{
  "bias": "qkv",
  "tie_embeddings": true,
  "lr": 0.00511,
  "weight_decay": 0.13,
  "schedule": "wsd",
  "seq_len": 1024,
  "train_tokens": 273900000
}
Each number is 500 + 40 x the weight over its row's rms, rounded and kept within 0 to 999. Layers, rows and columns count from 0. Numbers have three digits each. The size before them is the row's rms in percent of the matrix's.

# layer 8 attention query, 256x256, rms 0.111, rows 178-191, columns 192-255
079:478438511459514484483468534494400482568558522567551574502427586521502497485498559507513499469516486443523405576553469542480466463483461517525528465553519527514517545487499479411478490544455594
087:536489535527503509484504436499495571458544525502475526468583475454488521490509419527524483541468551488507474535476529509509500476470519427515472493460497505503513488502387459470414505512389507
083:483534528498506455522531469547529526536614456419540515555556511461508506567452543523453468522457474470528526556512561491421512473510498483528535457488491530530421438468509479522447487507480465
084:451616459406481591506485567441438513462505524455577527529526458520450521505426507474492452486514481481509498470435516463508483498555525519537530466489435582503534488502430496505529503515520530
083:426536476546525504536538504430484584529393483459507488568524435474505468529525431547495507578416528459491435541437532545449498505505453489485512533581448537462530508505491478417525414544511550
086:492475497537535549597455456456508502534509529498451502452503470514490477453595400513520466463458574485524486546505541514495504471404429534526544549460510498444464475531507561490491500518447458
082:449511515490511502546371605546474492552491458499469492529545547466509508472507516462364518517497504522513497476590513445489532522528506505541575547536567510509537516575502517594452543479502534
082:508507474445527452509522459513524444502464508509469542501527448495497464522540586500557485481535468480401521480554468512519597510529548520483414521465460526470508463529467516491558491584511468
083:441577516562552446479585527505526483569468489459532487496459442498448458520477484456556436586498553485446479544509536452496529510558542546541539504449584505457498561478528454532510535518450440
086:487522497437572448542493493466472520548515500544516454541476470533488502481486559505473460553509487444455438548505539547544547489582516510516531490490478460448530509515520468510449567531508559
089:479522409523473567476488482487509542460451552481491528481503586544509505413420476536560472524462477417479468555468507548493455459532499510549520487515486498468481544536472563527461536503415476
078:522507449467526505473515544464550532461508506495547554451537456558550515507523452529457516455502440484480516530525522526489502452514495473500543485480524554488531484532501497490477561408508529
090:498479473524447491550398524547413464497522505455453464554481428494414438547469535484542421553569612529494495521489472453490401515510544473501476507467464513582481517493501489478487470527516470
085:465561453559487464471523526537563490478554544475462425503546495532502482495478489545517499527471569521452428460555467456504602557547533536474508551560539494504516551529589443480524561465479441
# layer 8 attention key, 256x256, rms 0.114, rows 178-191, columns 192-255
075:489495547551493492541476508436396507543513491550536476507498569532445469453466420494511564486522465452514498579508447517427471433440478494496487405551457528475437510490509482473486463513504541
080:561491517523519454500497444530547577485559578503447464518566497475480477504395510471491491481512442495535529453525493437518549520526444490548460535524478482485516474489440475524418486444433524
081:501446435405558451454482485567601472557598396478529513525547451409495548472519558474509470568532473483470538495492556547450462534521542517490559455436491512476489519522494549522518454587465519
084:475501452472487516545467522492490473440440461438540456524472433552547513447473507482492456474519488526511521568512484456460482542516450610495585527431523455471499524585533456471539510463479452
077:472464474434511561535487494585507549449514539479481472476549482543522490560504483497497514465522574477538477510497430573544505487540506362474492502501448522507454451511517448562464469532526505
085:552529479547515490552428488463572448476473506587500456438407495511480451425522515491503507508449490590538508584553494516532518544481442431523497517439509501494449478510558486481529606586459497
075:444534436497499517552401479490471521487537487475557446538568476541527458512486466497465511475563485455485511516478482537429508510452475536473462413487512466509562533530508571552414526525485549
077:499547424464493535492516437504541515511455451481514463511473517511515478540437463473476527498494478503435452483418474522454521444496489513614523520506530540519505527540514499490583497557507539
077:435537478517487508486526518493550544516535443485556528502543509561478537419506557452490476456478556560514455472500415511556477500510491503513532493497489479470521574524475432525410491557490447
087:442472568525537487551456491489451506530509500499462479542495447506465513452530528472443484527502515511498490497518578453523507466555546511526459521509456491515465533547514510526487504522481533
086:497528459553467541465470481491517502519427504546502467521533522525488481480477462521538452540502512445448502523494452536504476470525448497528444482478493490520490565509490527495505473485406514
079:522476535574526529473448510565526509481490460486435546548507526472506476500483476464490601470459452483467517532522536525533451584474426497497511517490497456538495526506528482517507495415535458
081:441516447470504564509518526505456533465529490522496449438477519559510526557540518513552521441504593556490511473500477525493475463482532491475505561611459511532484514464498468535552520546423455
081:442486448527509517472562496505521471479572549519476487527516519509553515530456481544516456494573499504525518454477480490513563566480527558513406550541531522577586524418583460508495506496482514
# layer 8 attention value, 256x256, rms 0.105, rows 128-135, columns 192-255
091:491450519495605490552487539535517427519459483480547510513489446508532499437504434534467530428479560467494573518540519555451549482516503469521543515516476508455473462474502492509482492518430507
094:536533493502458536491482575451496519496494530523508573466479449487452524530516558440472436496566560427513466468558570540499602564474451525525450497478459466512465396552439521502535508483545594
087:446437479449493517453462532550489515476454452435453517518534430480559552479489428467494562487511426565470520520488489539542462519451497502430518507488512480475486467470532517522518505455476478
096:513492451518519504506511487498570550455566423527545510440496496467481524514477497484512544466435454433533469524513491540480480539517499515499457504540567512528500525518489501438470574475637486
097:535500456494534487545441503433531463521491427503477511517561506509403500484530526460562584545485411503465497526463439547434494465421500430451527466537499523471495440457433556403465504494433451
095:568551505483557475521460449486476507485508545503461495549447452639439553470448555494532516505505553456544497580498402533534506482506464514569509478556512531587461539518464603475466530492538507
087:473501471521553560484448573514546395515513565436589445488498561545529439582478468455536514420481565499476531405477546482516444524453613544474448500543463445485504501516606491482477507462543513
091:536501486492504446569447490528505535476487521569464495520519504471570482507511495509527483486496576472464497485399476462487530496492526528505560457517549543435442473492456499538514528539489483
# layer 8 attention output (transposed), 256x256, rms 0.0925, rows 128-134, columns 192-255
098:462539471453387481482479432459470559511450504552515581546482478530519467514491581470496519536523530544495399547469450416589471458562466469527508468481536497534497538490522481493463453507550528
099:481429467520512484533528468540495450462519484465488455511536566562565501514458463508538521494451453550489541475456464479521413493558541462484546497464531528479499535491540506498499499505438419
100:558586508644604464542573510472543498482538531536554481486474562527428443464476530528484466549470551496526497464494540437450474463512509492488506481496454581581454517521443492503471495513494487
098:537536490491481518493444533456504540501419563531420525441486492519511507450561448547447450492485547478507549441480517450478476420488483490511592475471481455482490451486497487555589444534393500
103:441544505522457488494523545574448486451470550538554524448411549495576521490505457554428444491511560484530518533502527467587520532523483525510495543462510467483506584540490435543493499507566550
098:468449487534467511460517540485520514514499463489528516426551576348521461489530485474414485501568469593412506481453548462526492529463544542433479544433525460365519480484538374533532459494387485
100:556521514431483471489563507531463577479496454540498531493523509478536517440484461548478461558522487514467470555540449559504598540519420413472543550465543573487474537491438545521499461486461485